From a checkpoint of a small transformer trained on Wikipedia: rotary positions, 3433 steps.
Each number is 500 + 40 x the weight over its row's rms, rounded and kept within 0 to 999. Layers, rows and columns count from 0. Numbers have three digits each. The size before them is the row's rms in percent of the matrix's.

# layer 6 attention query, 384x384, rms 0.227, rows 0-36, columns 0-191
118:503502542474559480507454459522510506546482514423448552465526527505457529471504516508462457451526455505462462436505535490414555567474461517450508511509400471502481451436500421463467508521555486454499488491534539450497448470484416485476467487443488519459530492507552548565502541463470510493467460526490504561538509538591556452546501477507522480494491508539438502508515458499443503563530519515506526487472463537531380483525550521539505539533545553496558472495514467550539507487476511482534410478495432518481462487452633565507554518544486563539500514503540479482414465530499527481
109:490523455450514494486560524482438554524475461519519560529482419531488509512536494445566477462505541403497456533502484436551526474493497539418451518480573498462513524561490512489514504499442485516503534471552544491512499465474472458494539466515501483489501480499483528431574540514465465495563429534516519417521543499454516511389539487493426554511505501519537457492533501541559502555554531539408511484425516525510503487468496501517521510564482519513398505480520514416486481504473540442474488563546499521481570561460545443522463448512591537570542440554445469463579548494501531426
108:514504444423489548448461506543495516461518494524574467494461502477494464488512474425544521442528514532382509508549522474463578455481501477463506461449460399468448531518453553511496475512493521508529511434513523536439537433437538498466546451440525502465486459543444517522586523515512447562517492486496507480558510496505488429464465481455481568485498448535485507510538460574505523558556476548405498483461484513520559521454485579499477525438574425478484511530511443501464466465484548489507479514515506458469495523501560441540455520482532561537521553520563510487547589512498506528
108:507531549479498428445467533444543563504489478548463501527516545473458573509534480486516481562482498510507523476511501502436480482448514537560488489510490494620515555488498445535469532559509522519483536589525546451502476535473543498492545508490513538504498482476465485514536552459515531494545546507548476452478492521484484520475515536529506472462445535495515509446433522446565439484496537475480548502511498505466520471457539460480516417415464524504514548536521630501504483498536472550475503465509475487543479460510487435478521546469462529451458539427446469487510427532522489521
095:532458390520581488459511491560535533491519520545477545506402549455461461496571483524582494484515519445439575492474543547519532538454530516449531515462530509505471488464512541471432484515518441509510539514536485542515472521575465530471532539523510473519535576533523547526520487412533478513556477504532464510444471513529498561446438531512487514497522521485533488502566569491541513543485523566497485444531476524523482480500482490529454468574524483495528557550454450546485508492455524488536396507562519496548507484539527524536512504502493539550521519499535515445421544523485479478
110:480479520481505503501485496514458476539539462557500461521446550481559468495463468528435515499566528486470535574487466457496490554496483437489575541497499509462398481491522467489433477435459591491522510489524528510520535472585565506467546495482484476545467520539453443439473503483551477496490466553483460525517485541468519409490429472488474496525458564433453480522523532534462461417496471502452513488485503400522529524462488509471415495475488471517476539545553499468547474498507540526518508485545515442500498526566496534528485616419479465502537505406480462568532519452529477522
102:534450532555497464517547551522475484459430506521502484435519509419553527432470495563488496473544474514535495484449498472553509512564482533518561479533470493495542540539383510439509551496445522486522547502536473450514565528541556468410507542508452499523463533582534394529538510527486472524568489483502479496492592505535474491530514501483476533496492559510572563524558520446499405499513493504507539518542464557386480459562496482504483421544502544442534463547450498574455511459519502485466493479455468484530458511503543493450534479474468470513504502527502464446502494498565514509
114:589527562482528484430485505478523475448542491484465458466428493493494504557484515461415543526429454429498504432530442400510503502498539514466423576530540466465491534549515566525436399479439479500501518476498516495481489441479491544569480547515560496490516447599430544452516405523472466489535447515430476499492498537457500449464478396509553481554529532529458454516468543489501501533526543520478506565491436474508444504503441500473533485538510543478465479479566518467536512548518532438466525478493478606507512566506541520569489493456474464449421546483479508431523576481494520489
102:527603540460535530533479497513537485494501492574478446487378568524543554552490489531474524621501476579489526571525517517493466414462513425523477554527409479499517540544529573513437481454491461425478517502523490457475458514527534510462489494503466521462507532536487504489465492433507467508546490436481480537483437508548516457502465456471506478496504520544486535502519482499491487411477498500501500505564492460409522576428488517418418497471496448528435481434529452473517554481493496434434488527556497452553499570460496417468510483469432487435491504467513501465476461481430405598
105:482482418459514470448383479531513512516552456429568514506448520458500438516446541506449534413570495484450527522551488487455574555541494491425535508445472494519490451533477457528480497557529506478497458427544502466545470480464387554533508465440524501547523524465473484546451530485484485477517544496490492482562492506566529423467538542465488474550549462490428520493502488512554535542480551541510556475450486494509501406432507538545576495432542496447516498536493525519426503595486505499528431509531469485540477515512562500521477471515587523465497525470478524461494470505493514470
117:509443537473557443519410555470548491445551484546425476529441579548540528531445466529514555468491506521532508515541468485510528550482484575595516448460475447522501508520497532543455513448471594537459544441481514502506487453476549544501468531489441517549501479476516385575507584450584542516536484449537501399472456435501460509495542502503583466545487538472431588519486477479452498434425512569535505509509466567451479503511467498537504564451445529456525518522527504501495508498510502563478547490522470515545466508528551432458490483492544529513509484495527504468443523464509498472
115:425510505485539499522517530508512425540474550513589468475627448413511469521506565517512535524492516489488495567536557511473563453515496425481495436453482449558438568472482458515493517558506538461513510567459406514487448483442513456511487571530467489466462517533434567546476538533500530464479494546498499478587539504402566478473473513518505519462458519522519425494485539535449408543511539521475528507491460457487520476509495488496519490452468543478510521510526545525514442464559513496486510475482472477492502544493461503508438617489504597479463432541472421506547529473469458499
103:471567402447451502563471450496488446527483433527500552497572490495497543478461491453549518504446434474464488500447473533433520570450450479492511550470539492495502491498560544457442499426508479524475528500547484494487534534469416498523510461468561489504512519522507456487558447499413537570421481477443469518522477450456466458481518518518471600568513569579464429500526504475478518505415469556539467468545477565479450454458497465466538481553487482484413475568474519471494485474498498435467460506423499548531469490497548530505455580461495536515512459502489481409433507556601495511
114:482486494554471543464476504451445502494527480516541492483510531460440470501530466548566533463497507561526530501502571511570457552526555484499543446504443494564472504507493513537507495507494428541442495515530506474585506467489602546521436546492482433537447541445498465600412499476517500433465494505475488487577469485470449534580464507508463523476556556474512538470510515458488545482550505466567534488501447514478501510484468501434517446473531450558473452478467500514479536483598534517497553442459570446513479553474521510431473522523587496537555473511522489533531446538500498418
107:482496531517513514500494491471541520483546489505518503492506521507486426404509478485464500477465501489511461482519487484409548508461498431467560529431552503464509462480523445513481464521469437491522519541482498545510424483445559500566517529537445513498483504497525421395477553529499557510514519517454442529560462540533565531555452468487574484477546532462512477487465498537452487469480475468526475523508516446487581460491494483553507554492530480547530486489493540526521520507458482464488445521486456436526544583430561515420499524471451537502551432468534482480519508501535499517
108:442496503558532500507448512496484460443503555496519435425548490498503530524473463533546497439451508479481542509502570433434537464524539481552453550484510439491552519486418487482567489498407478527451458443487514503476520551506492490522486551531522468471464444476512504508458472480520479570484420449502468390514556510532472483459527427480458503474478480534529533449494488423443480475560529489564437465508495427532449542480474527550491443487505494409466537498484489480526502545471482502491407506502508466482470469455536530543476476505456528458537480477496535582535519437475527567
106:459485491471481464544427459530466514523444430526539489484386460387603419469456486522509452525550563503492576523589565473476524528547430505571515467489512525503536524513499499519489419458525588534539487428506485492495523489464556498592451496484497512566466418470505478504506391470536502454462492494541466506519518501507564550484425482571531505565423516496579507510514470499451487543491532529477424470510460452574522527478470513519477517439451473487527462530445501480491570511509564434497583474576480504516517488519497507510497497582540560473513485414557489480466471474519547515
105:543482523399475458477477533452515465429392488515536550581519586459466493474522506465489511532464505489505506481459512514522516549434492521531479540501514515499440584539467536454549512494526530475529554468486522488437524547562510534463549518452520489517533594460537505526553489565523545502430492459533491440532446528490544507401419463497522540383539507485433488514494547514474544524417523432529454467490503558528509534542467447438501507483469476495477473483539519571579491583430468549486548497518504446516533459531466525530627531516509486539475521470534532461546494521536534510
106:479466479509501533494550479438510478527539549482523543442489487503469550468506493523564527436521537515497496540499468540431460523476520471518530453511533466459477481503453555562496512484447451467494489502497593504564488524481509422488470476505477470503486525473609520473530542537531520501442495478500362476491479500494504568482590563501503528407505531504415452451532422468516510580469519543477469545462535481473563527527375519561498535561488492536415456543476521542510471554561550476504495504532540496442538526550528515460496531502427474497410498503545520441424452535439535457
101:526466531494549530502468543562479448503489537479489443476417501532513397497526448523571435444575532440480548555527461543523472477547508402472543521485539513567573600508511501536587522535425556507541493497496423539540511526499453447570472507478504466547526560560491528572507461415528523477474543520515457557411529555462539509495554520529508487446526516417527520490509483577515497510417482471531433489533469440480458515421487507537492440523533520525517481557464501501445528534553467515511542503513448527477505564485487607531497536518572501510557547527514556516487526516437518568
105:490495557465532513504516466494472527474548486528446500492533452464516533490468475468526413535460532528519449511544490467525478460501515458481514456521477450491540500566496584488492487561524513523561547507467511495498457471517516497548520463580488560536529498479464484518524500470472503420453511466425515542416551458502517478429531552446459462508527491557543401513488513547474464510459464551436424478554536488481528507476503547488386439547566507567438497430541546468478493488503508468478441537470491444401429552495525451490519524493454513437520518532506548554558446505517585481
106:497472509459491506537580474537540488478460516490534463418514577506467561522526564445494513429431460473451447448503452401458511556467496506514498548487537391527472484541580486489470448565502511552541576472464470510437472553487551502531528500413522502519451489532478451583544523465470459512442494526525528556514425488496532481456473519455560492538425520512482569531496482487447483488479475450554467541520522426505500492527539572495464579527500465490473516548485518508486424484472507475492475436527509523472501537485525476514549553514540415497564505480530498490374398499470505502
107:549485551435504444503546497497459558468465531435517540488487541421464481466475511554589582450466479442551550440532553435478498543480551515487555484547489501550492450475505488525531500525479487454478490485613493559495470616568480547491496493483523462515546532499502530453453453492550541548494512519526480489540523523482507438502476533447522493460532464527517505488484506490496440463525526449447538451582496436416560530580472431519512545503517510484531469570480514519532473499476572485538417513442560429511522464555469573489510486457567476517449536470574505499475392508512463496
116:466457502482482494475546461448554505448577492531471507516493481515481569400482537493520500464432507506535500483457543563493504504542562511490509564503474506467508420468532511486478462529498427496515538499545468441480469440456513530433487565534510599509524556513617501565507559438454513541566509419495500543578516511487551541478516465516513512576473413536568493533477534420530513552457468535498494558417509556453477500501452479458463453486480510525521431507530532442451538473556453490523456499455529475522522500569540529501495554458540482507456534527492481537475531559492520517
107:596515589449455518520474469477471498500487532561499575517521519466483453463430541478545602573514482532493521553518512611546503476453472502402479408524525539531492483533535570497529466399503487490447474498511564506477563554496544582563478534493507517513484457532499480534508525472551505521491528519420533533439443442486507549441526497551458462463533472479455575583506501483554490538496476507543486491553507554452521531522514489572475431503526550519574486498507599532521491522479518470558507486435548553556528515526521445494528509508489495515486491465554539480578495566457448539
110:490562601436473528527457532457566445591483433507453569421532524529521502557535651494533451500523512459448505567532576489518514496468509491568498511543498446539461461525477437502524442532541562512495439462534520543473435466486535523549479464518515567468500469501544514506516469454599522478482474533473397507530535508508532476550459463519502595576474493520482542453474518547432503480530516471535499488445391471510514487468485512434463456503460535518522580520420421481548519410510476554502531489544530509602458502445498492556552466535471458488486518397447494552494468479464456473
111:554567520560540501490515443498469542469465497406407448477478540535431514490505520549501428517570458531438496515482490534482502489510519491520497550496603505510520542537500426541470543540530440444479518473479531484467500534454527504438489437537527491543536512506510452481533415530506455461564467479552477476372461516576487495455488455520441604470504511425479544470489510475563490458490560511529520446525530496533472492466519497479530540478451458494555459501499458403526467480554471490515499525508577464521511466509489505561501575478479448458505511478519492441447453499489498466
109:450574484451536514482506533504513484433456460542429509447556465544472581452438540464533502556459534531435577455514505562480519475538492512502523567523507446471463531466466518511518448560498492501493410461558483499488546465476489447495502403525458508484595516650450507525442573524493481503559471536473535486501511536440556543513561483518595539508482474502448468490547450544576536468521524429390554460485489512498485501519503532514424534484463497516458486455523555434522478526468525570503535512479439476521536464522475562533470537525473471507524530451491479519498542534460498418
104:458551548501584510488578522505438593577504496541515448531459500486484457558448507430623480470498490508498508518465500411534527428460470519520524581487584451564459498484495468494527428506515615515533506467528513483578500523506595529526564441489442501471443447442488454551427495494535562477432462471506533506543441480501526472468474520494497449470495471436522510537542503499495347484484519541548457451537518530483511477537453466530487493447492448496509507505514460475556500489526459494514495535510480419560532530481444514498436442500521466461458520493537436552481471391549533543
104:492545538490483535466450570537539488472454571396467499468482517518525485512543513512525438532478437492521497482505518523504508514513475478542530514434471518462509520446481545463498514588546495486459491523468489550494468511520493510512494544502479582484531429431460499515513563476486491519484452492475531482551520465512506473531517527456485542516470563505507491541544534491495547450590465463475423522486533506505400502520529583512521463444515533507524490508452497474543547425530404483509514505511517511510470471494441429496514487528507481410492486575516475498540530506495435417
107:443484467491497505437513549506473476568485475515520510462499473517537573496541490458452533525464465546567528458507511516494529498540541540460502513558499487442488553472507535551478518454517523507513580528454481520539484511563453545531462510532536577397502461435506478476484474416418559425436472552437513479500472546514462393470551484473493563469573431511562512551450488478522495579460471460477479505489528476474447478448493420507427507424525417525446524468472456540500609493451470464529435508510533534521533515472443534539522538520566532455569577429491480500475539533584481511
108:457505499468504506479587534495479470445586547508550494451474481530504479490561489433435491476530496515468537470506462540485533463550510473516508517515512631563482564541566517402487478438522466566478576481498442498500527484534465429537521509551483463502489513543531504519519506532443466530584500500486503550487505532470438421525457511506453458512485488463524516541505517410508567433495519522515489530513454533620490467500531471529454542554490529519480403480436445436474543550437530548398517496509451525507514521482498465476483517484496495540457514459531459501489475489455502419
109:553459596507551524509501554530552507495530517598459512456479481514535512481540466554529468476524538518515478496505465546535508534511506508530534549527509584519509498536455519501500553434526456496466505546461431534496481434470442430481472537513477534514508424440473515437487495590506450523500517605470514535501517490488475582498455463470495441456613502463519521507529472451405572517492498520514476515551482384543501432444477512497480365608520372468539492471465503485506467547547414507566521474555524489428602454545505481544480473497532566513550490477524459557498495532515513502
106:525501507500486447462518525464429553442438487519506457508485512481530480439503553478488571501503500529549553489511478543537478510473511522416579475545454528519469500571599536473445593457523507483507563515534536415494527556442483506520522509514535437491489502484475456466581508499555537510524488483498507523480478535496494441487525491512517539458462467626475510570403571483466522513497481500540411489531531545548470484525482463486557510462512512562491468514497535486563471579463539541520523510592548503499499517541584519498538497446523500456539455535508577495496551543536468443
109:451541595419502464414556485524471460521477445554563486481485566455559446579504498518547427512505521497580514489511460445521452534488558541536553514482572450534489517416533490514489500468540590503420482469501537539444512469497397530523472440493426545563512464554475463452548491470492433458524495486550480493546520505498502465442486516472518479532496532529432487492516519552425494512486496482447529445459520468501558539544480537485536481525538525507513501540513526473525508536474506492449469518439503519524518491509406529520543510539482513498498547485545483484534537518579511452
104:503502451535484502497487430527495506466495497495452496441558419478452462436459595475497508460507481486451469464507424452564498558504537463457533446517430521467492463537473518456523468513431490511466581497506489494518499517562555476450514594450503507507467468430535440503462518499499439520499476523429482521510499463473536442459525477501520483459492540512576482492503558476434476509496525459466500566502454523527503546514521504527509467484504528454454493462507456550526547573529523462507511610559511521593475482492501474539486497490495530566522487541507494445409519499579551471
101:489546511497486478551494500497559535509495505521494492537489565484537533596438561555505486465427420608477520513515475559441466542429478527529503544441539481429487516493565497501532508468495536507537451433513540517547557484514476592520486439495590477576505478455473461447566487590500454536502499541516470491500544592508476478508514558457540497479462491521509479471504537464510516566540463477552526524452403568522555540503511509497404487473535535517450534509519388501553553471418526572501543501514551447436510573479469480542502505503533414506536501456586480576529520476553536467
# layer 6 attention key, 384x384, rms 0.226, rows 0-35, columns 0-191
076:509482492409518520493467507511518458551556483471525527531528504524535573538528478514530539532543550523496569544501457458455520578458448504545494465548478522528421551511442502544503535544522541505553487475545503450487480472448515574476540518494497537426490484441410494458533477518543492517492541519490474456534470405468492479495510489455397568542428476566440490546442544490524534522455485531495496509530415537432488427505407501502446453552486408512546531524510512515519528571409456523481591497487540534473527558524522539400488515488527460516493486471495543529498475481600492398
077:476491503496500511544493535491548434525514445443478491513528555478572517474530493443511588560532465445450550443520503474528436517525546467556479523455472522539514422450575522523471529475495549542526534546504529591477511462472508560591448524553501493435463552530441449572545500520507454488493462461499525516487448471493493471574515526593476511501533495499456523485445468477489471493489467511516466505478452584466528487529536516561428531535556484443485482511498562528493536564440467537481495520490542562441485574553421494436483520543415531502517550591489481477460457443474450560
087:477535565498501431505521478537532474494494508579475522472588506539482569479557470491507481531569522568496473494425462461483502570461413463479462555454493490500522549456538400573470565503469452557510520535472460469461593471448476490505480462448514458506496484492471521470502470616511479411508461507526542480456550439493524587464426424497512469559562489494489534509467513516531547538522521444533620507498515537511520539444565411495503453440576520491475470463449543479497491470469528465552475547470506489577533599484445519501474561505491480517526529448496410492460518472509422508
096:458588436466463528503490468495503552498539515480468550498536506525532504491468436483538532484542479477561512477443461446458489517438516477507518562470520511503518545494571495480489515550543431519503546553533472485579479503453400499456526501490571528477488467548515496580509551544532483470465511448539502502440469490460529527508480451543503553494453567553445447508555508487505496466555475568466547517519424552448490488494505530529420493442505483512492510525503527475464484518490443461551453567481513489425540480516557420531603527469520490523451524449531510522553494516478537497
095:555481466517523523506528470451493558431525507468424481511538448490566510523404440495477486443471464509500474553532565501487494434472464470591479539520466507507515474602512600501535490489505474499513501458505506477566456497565489465390501547483485564483430540520512399527525482489530558567534474506566528525446473505520551489507560505531489479488462473487466516516514468438516449424565471583502475523532470509492527505557472550491444437509464514500510511488535491499645543526557458436466567472506487507418527461499513500482518466494511504460475475492547582506493440580479544570
112:498481467473568466496516470489472521434488486533546503540537519526516512525496579516497478498493504512552468453438540524589496479612465535478527504542490480532452554554498452448516547464612533479473484503469551507480529451495505454553537474480504541455488560444483521496587457502491496550485525499544469519549459429527472559473469437455498537534429532444570561544465526515468511486437487559462466527462512581526574511608554452485472526470546495487511423509499508520437505515462547502522457532432450462492444523533468530530456494585487517536547510485481500445447480555519440476
107:507490497493439444485565535492481550511503466431527545533458468449516487493496524496519514600521433417484508495475536508544522490507456523511500469516471440466518467469519497443497455488542497541516484503456481494546465552563565430497483448425441563418575450513577573484453534496540478507519488484529517470465520633529480508489540461549435394520502508482513564470436501515489520486513561516512513506511494437497490558561492421504541485495530462496518446493472521479463623520440568483511610491552537528576445493515462479526513533422512556478473493547554519469499497480512477523
110:466441436482476513491486487491531503419441464546472530460510494511466543492515505468571503474497505443516454533541504523437507488477544496419561513468551484513501479487530506480497419587524499475489534495478507494505451487484423516618491548498597546532479529504544576501503476437434419427509426477435529503538489504474512482445502531486528496443498508518450489447537521473551549497524466530465489526483508512473636471486545445503512570495490465482424485492478571543505519502497554526556501508420513480468480545420434462496539530461499522506589514513553507539565458506532578499
078:441478531438560555543514489504484496467516449420511523454531447515521458533463501484475445479546466523530528472580467472516460569497545476495441470461531521444452464456453406511432500532462526535557502551523504554437566509524390465534418547448533515483494523499558550508562502493543486474496518532451565487428512511447528494522460515500564510592443547428570514532458459531488438518485421532470484489527544547516466488471531484560512524513540509476454486513577491499572528577472537530530500495476477552437457507469521483556523453550472472499496539531475496467489524461558493465
088:480487506473515497536516498504471520484427490408504514514439525482501528527571516500439482538482524488491539449459432430440536486481478431489469484555544581516473491466472391532501500393435456604538509556448489553457541433510490469519512532408458514428503469536483587497552497530499516485440451489535556445530468474430554473409576523496506533472486486495393456480510481515530463490493438506507420480473502447442526489486509533486386525476445494482390508509445507455511512521476495477501516472460390526492533570473512495520563520566469516541467491461496525461405512483567515467
100:510484482503544532502551464505546512549475448545441528482468441495466516427406503577439479516438560532464543460575452440445502543432507490483473527556548494470502522560535513528492489536478515499442559518542595438522558521550530449440518503560530470459500501484535515493481443461521545453564501531433458525470544597567532427484481560483500535450553479407509504498547558425465500531520532565545503479457570476477537450514447492459516516548447444552573479526472468485455566463529527501565555442551421534504539481449494544489494553441441468447499424500503508476483485539478486494
109:594509492518492539372497474480541471474509473549490486557439506443501456525416544522517504499492469480543478467552442499515490498465578519483507474489517445489452528532464505487432575566536523463524424474499469476569498482497460526544521408537516546530529461489517528485538512462485439512517502488438493595534489439487469513562432556531450499451411560559478540539565522488434561573538521496464491465521387522552399487448518574572473519440536502533493474559459474457540499505462540514433465528459541488426422498534521535512528501564507487480532572447447526519511541475522476438
113:474524553507515572539512520519512535556478472511491512466465461537456528433511521468509443597482478515472508403559445490511408539495522499487516581499463457502523509495557545470553463462487471524454481512556493490506577524496442495453489515414420488509480487520534510514472470470499511489464535434472484487446489489493482495509556534466478503467462566439561516457590494482479456451545475594564469540475521505498501469516444480442548490503486437496521472459534494457570509432520578566542545521488625509521513385515511468559476540409515406473429514502447531504512501500488461478
106:542496524508470474449514420508462492494485489472453511535432526501536479430460503502525462458372486475529516574452511453519481488473557419503469526457480506486548479504481552509502576460494551430512512482531493501443520474479436495460546519491400528520535515487524536379563526534457548533485553550573522458467511414429536492483481478525437452470496494542568470445453504510554466546468430499554474507457537515549493477475479497478467478441473562458456463503526455428493508512447496520482475458485517472506553528515468487463532527551514544471443597439498551483363516535522481469
108:507497627476533556500491521475497502484424503541538496552453507437462492427563472492542499562535462519503510419458496480507498470498475495514477529432514525508495539511506540503581474528563403430468511563513463545483519431420494474576487544524405508484453440494526514431479483465482514563496444485578515538530564476496511610453582477516472458488504506516531461539458514521460510444517486494495507546536464497428504472563551548553532557535559544515474495521497500490451423541470533509491521429560480570486472520500498520504466492521552524484516483432517526458453546573478467495
107:483489512478521498474472490493503495553580498462473470499495424469509526502539557518458613471486530467575567484496467449575482469487514539548472414498554553544517538442516486526461468529539432473476526430505534491523456487443466501497593464563510473535565517468479544521524462528546476535465478544463507515511509520510465549537425518478440470422457520514453534594515465544468545466484488448498458543595524611386492499448532425485470494462475546520558494500502500482469489503537462550530505438498518528532471516477478516474521454489476465563559430544561507441499501533500487536
105:462484514569439487492582444514565554516458507474481490479470419490465527479553521412482587541517549605528538477518537615554535495531462520503564527490491450452536531470501531532524468522504494532509490400516475550566486521507443462490530565456459495506519539484538467464547472518426458479549432431512479512464513564496501451547465483539418523463483451533442462464465477525477479429521524532454463514555442503443491475570471563544497404508523514465465479540500527477492497562506483489573547520477506492537471558531479450578538402577539513505538524461499506506524487518524446488
110:544510527503467487531510497529470579497489510496525532491521476496465461423442470502487407531444513430498493574442528524525532440434554489480459549537521518532452511504508491456510520523442544492531524527495520528528461495537461487430460530511478489579516495516525511465504514504552485561471528525438471559472579543423457536487481507475490521479530512525515485573491504530505610498547517487603556538529472482507554448513455480448526523562519409531463446481512450487402547542549482492450527487588485413507469465528546532589483538509506455513557498460461489571495470464467417472
111:582507499570517517477552508464493527525423483533496478541524504497484548423451471538527560489521521479395484517564581516515475417487440548530568523541531531462562489509511492549427478476520469432517550514503433490517456420550541472507486458573517494514467486453522535513523503563458437395487514557464509502507476495524516454508480422484431447461554477506440508464496532547545470508588534511555435509521501514501560512454527479525507510444523502506501553555503476466437482449536480488428396565522491539460450549488473491504573477479568554546507419499508565534521545527494504538
108:473466554509555464548478538485507517510525552563510472499468543466487489561501550537457471500529513454438485513498507486441480547443447505533491491525460554459411453465447516540482491515510479568510542496503477518499502498526477470463506575472469526488517555412525424458554428478541540478514479443479497477424552482531513510475489506437539600487501478503500442527517455533528431517487515533414435467481485481520482511451542529495402518542476507412455502485477508560512500572441543466498539450490443465495469501540507523462510493532477486471518521515487583522488501493494417470
103:475422493614462470518472411500551500524455514474577477481497517573488499519503402489497470523513477492457483508434497490497501519469553425462504526497481505464529461555585507496523519471486415542447486556472480527502453525499529560558571474422480508562542529449509487483423497562488504463520526504545496461534464540497471511507506535430514573510510470562469470493494466443549500503523488471523491500552493460452435533496467536468491524451509417450509456508476514518511449480451506466538462452527510532562521562438488553487539484491485470520540530563494495553506503536500426486
105:412486570526508548503445515537579542451540449553555499525467494438472472495559552522516446480495509450529427518516485525545527577478505525569525441499499574531467471550486509437504518470475420535488522546519555491532524492530554539515571466551471475507493490478494569454487496523599421529518514457503393494466476533443533386530476421556501523503475486498501548464518514422460527531514494513578436472455465489536425485513453471564432494510456482462453527546526506488500428445551500539509500480517452535491438486524538600438550488565538493456485510511453513529591439480514448487
109:467459574498480491466425545424485553551570465450519476458425433513545499535472509516516481550452570488504485506525455497544544483502486411537500525526534485479504509488530512513533493507478540409531512554485534473456431510485450513460514426512432547545461511561492464481505479455489515531535561543489446426496534534528539419513513497507420451478445475544517480464453514533471521459556513515478461467500470532503577565432563507416418509448515555540480550534464442440525550530510460509524549468470502531539500504514580442512471471436477480487438515504482439483465442584500545453
112:533520511441534562556441522524486496487464518458505536494529543487476495496513473439476504411554520438494505498504490496463485393534475560508525509524516502457645495520551486461463556436469440528492531492530493571434515521492485551593489478520487498464493513519454492449513508529569476476460466437551562440516561537469417513510514475476496430518459490561514564492528527406509527575419438489454491449483489495532496516560481508495562485482511496438471539505559464489485563533502468455552495514527470492524514467524505455533569489550517520490552512605534521488506521507495488489
110:574521503496538511507543493549518453466471465506517518509544460609502488525452577491508568497500457452566493538461420461560506418519486555526537503466522449426496526394467509480468524547498574469433539507516475465473515488459522495498581498528488573413562426482497459466366539516426544520592503452514469437449547543556513534484495502541518517501465520541508485465446553467539503563444515522507426559534489524527474465489503449574505467559504502479513486480525520489473492531487486442520491479537486574514536477503484419546385462581552566567508481521459470523537461449437425548
115:522520479519506485476470519495470543441435516476544470484544520518468495507503517448448525509496572549493477516569498485454489536438482473505526464490474498503490545527484467559485450499504440521537547554543585446515472505539511483552595543532521453473504485450462453404511435511466469525463518586539520471499508454514523563472432489444552547492633507485543530512504461473479536451473452534521565465488503491505413496574551525475571531449495489557531473533486444493450445498541541462507517449490467456464522496501474476466495534526542525485423468509525508457503439538559447491
112:514563430488462510523449520534534521424504470509554490446476476397460474457508508429513546528454445477491596442481505490528564449484443497526544547530555507501541521492448475482545534478559473548455549488492549421500404516428457453488474555433483474497451550463531531496510484431592477496480501522484483507463541549487469506427473549532550519484546487461454454484492471512494549459499509498486458497502550516498521594516532523515493504471470518489503504508466426550491424471428460562497424517483458500478450478394524504485455453500538471482575495451577512558466500456513451508
110:453500565449486456471522461505580460508467548504537546459570568469498548516494535524504522504503481550490449478515561534516509500506569460524493514499477520533508526458505480502573522509500501495469542460430575404478477478467558527455465485524520561470446527492507568520513392471442475510500528493480453490525506549505502607490506493470472483539552508472521534573507524550438515493511530457517539486583466496500502472485454553475477552523528520430530563460511594516558493460492478472481378481379445459475480439546474487489502518491531541523395478515494495471530504527503439452
110:556534495476487472464540423480487522506540483545461511407479502518591509508472473504488537506540496525519502433508462509486497467500505515531462503487520505461542439488480470551436550542460443580487460438548587526460568475561551533556522508499501538483562444574457463463557485479498499476509510555514480443567489449567511582524523447490556478426437541522507519503518568521523442470467415520452495448541489509469465488504544485460578554478487535398461489543462491493472496512490508486527451556510520523497588586526513526519506501464507481458515556446482545509550486431548481466
103:442486494482556501554507496521448429566511446445542533492528517491486474505466502483540533472522569524516499567533521426502459500438551512460508547432454505486440597573382566433521488484532455564470439504561535546442553532458517479536509573507521474533560572483538499563489597492484494465516514516485531588439486507448515554442464552480510587475465474516507535437517406594514520515515461493497473526569463564441500558573432473482496515448550529516522493505474508484524513505484566473507470538433520495482404569537526509496498467447468482508535453451417545527427549468503450454
115:504553510455492502447540438547503549485425440487449515517514502440492501527522467530487569525544451517553462555493480510537428489529447519405435454533534532519356544562595553428520462490522559526491481512413545548530613496483481470492506478399447570504529445402527571509481523461488436517487492490512479476477448447532498477437425528509528495451493517522472473514505493504506510574473437518480493477514460520534499482522513498457436476482498535585543468474487471557477487484495500512455501544514499520538476444544494503499427409542458499450531479558477519530524496526491488520
112:457353471554442421419464556510496407491512512491474442507458519482485467520464574472478515509475391535499513502437583454509527478534481468485504494518510507477508541538510520508518511500504465471422480484531533456508484530491541512560536604483514492512488534488538544531445453556509521547516507507553466492484538528510526483492564589550484445487481452456492509522581472495587463488464530542508539508560577509565560462534474484524525508491505500410463453512518562522508495466521491491469470540561433471508457553528508474501474579530481512539449522445514531464549528443455570528
109:498467494514437479485504447500523522549483509454498474511502471526477556492500478458480524583513484475531477475485497524508507488552451426582410402514500548516451506485487520471465523480497545499524476465462485556461500458522564510527441452490559581546451456437567465427481485494413487438494570476467497528384472439486481504502497532561459460546500413528484536534503519518563512459575501502496442480490443556489482472540491523442494427456472504503473483556457622479421499564483540451456514477434482581468536495524506492480506579524571507488485473505436536517547523526539446464
115:524452513525546544578581460612483499456531534518500469478531463478472480602565530476492504515427500407490516508476491481521490497462495452530471585571526498487479496462497494517499544502499552466547511476487443523533442524460473497528476542449528538517488455559560467495498509504534464459518496504492546460498537564490504565543508556511511406501516476501530483452502424497500513446528464466494489444503454568486514521422473534469516422489483523507521490549457557463455593493482571406536469521511534543508509473499542475522448482512524512491560523474492364524511522540454556542
111:563526478472529537519529485469442513516555486502441533543412539489492521539458453510559551510525464445541493540538492533527536479459503512514503577570485567528462598523466451481503511478470551474444509448476512485532460545560508432508588540586576447541480533486504503421519522448464539507509501532492428524475457538532408417461494447483463520574546472441454537460546495560428475464490513533496500482507482467424468526531470418510531440470520478514516490491504507546590577524482582482563526546504477493476526506549530524457493520567491479468585523459553525510506532481491518415
106:499516501510522523457484505513463466516449451492494490536498509508512548493510514511511466500546538533465485537462538540491479468477507541498481585518490495432543455513507499467439518507489554517530480466507494530551426462522531468576506495507416529568484480467489441552528452554407505539437477542521492476475539443512486562575481521473445516474520484494462493456514420444520487610472519465500524558436498524481535470510504527508473476477501537532474518537505497462462506567548524504457554442443505470497529571502484488492522465493534538459595491399486518422546452499558496568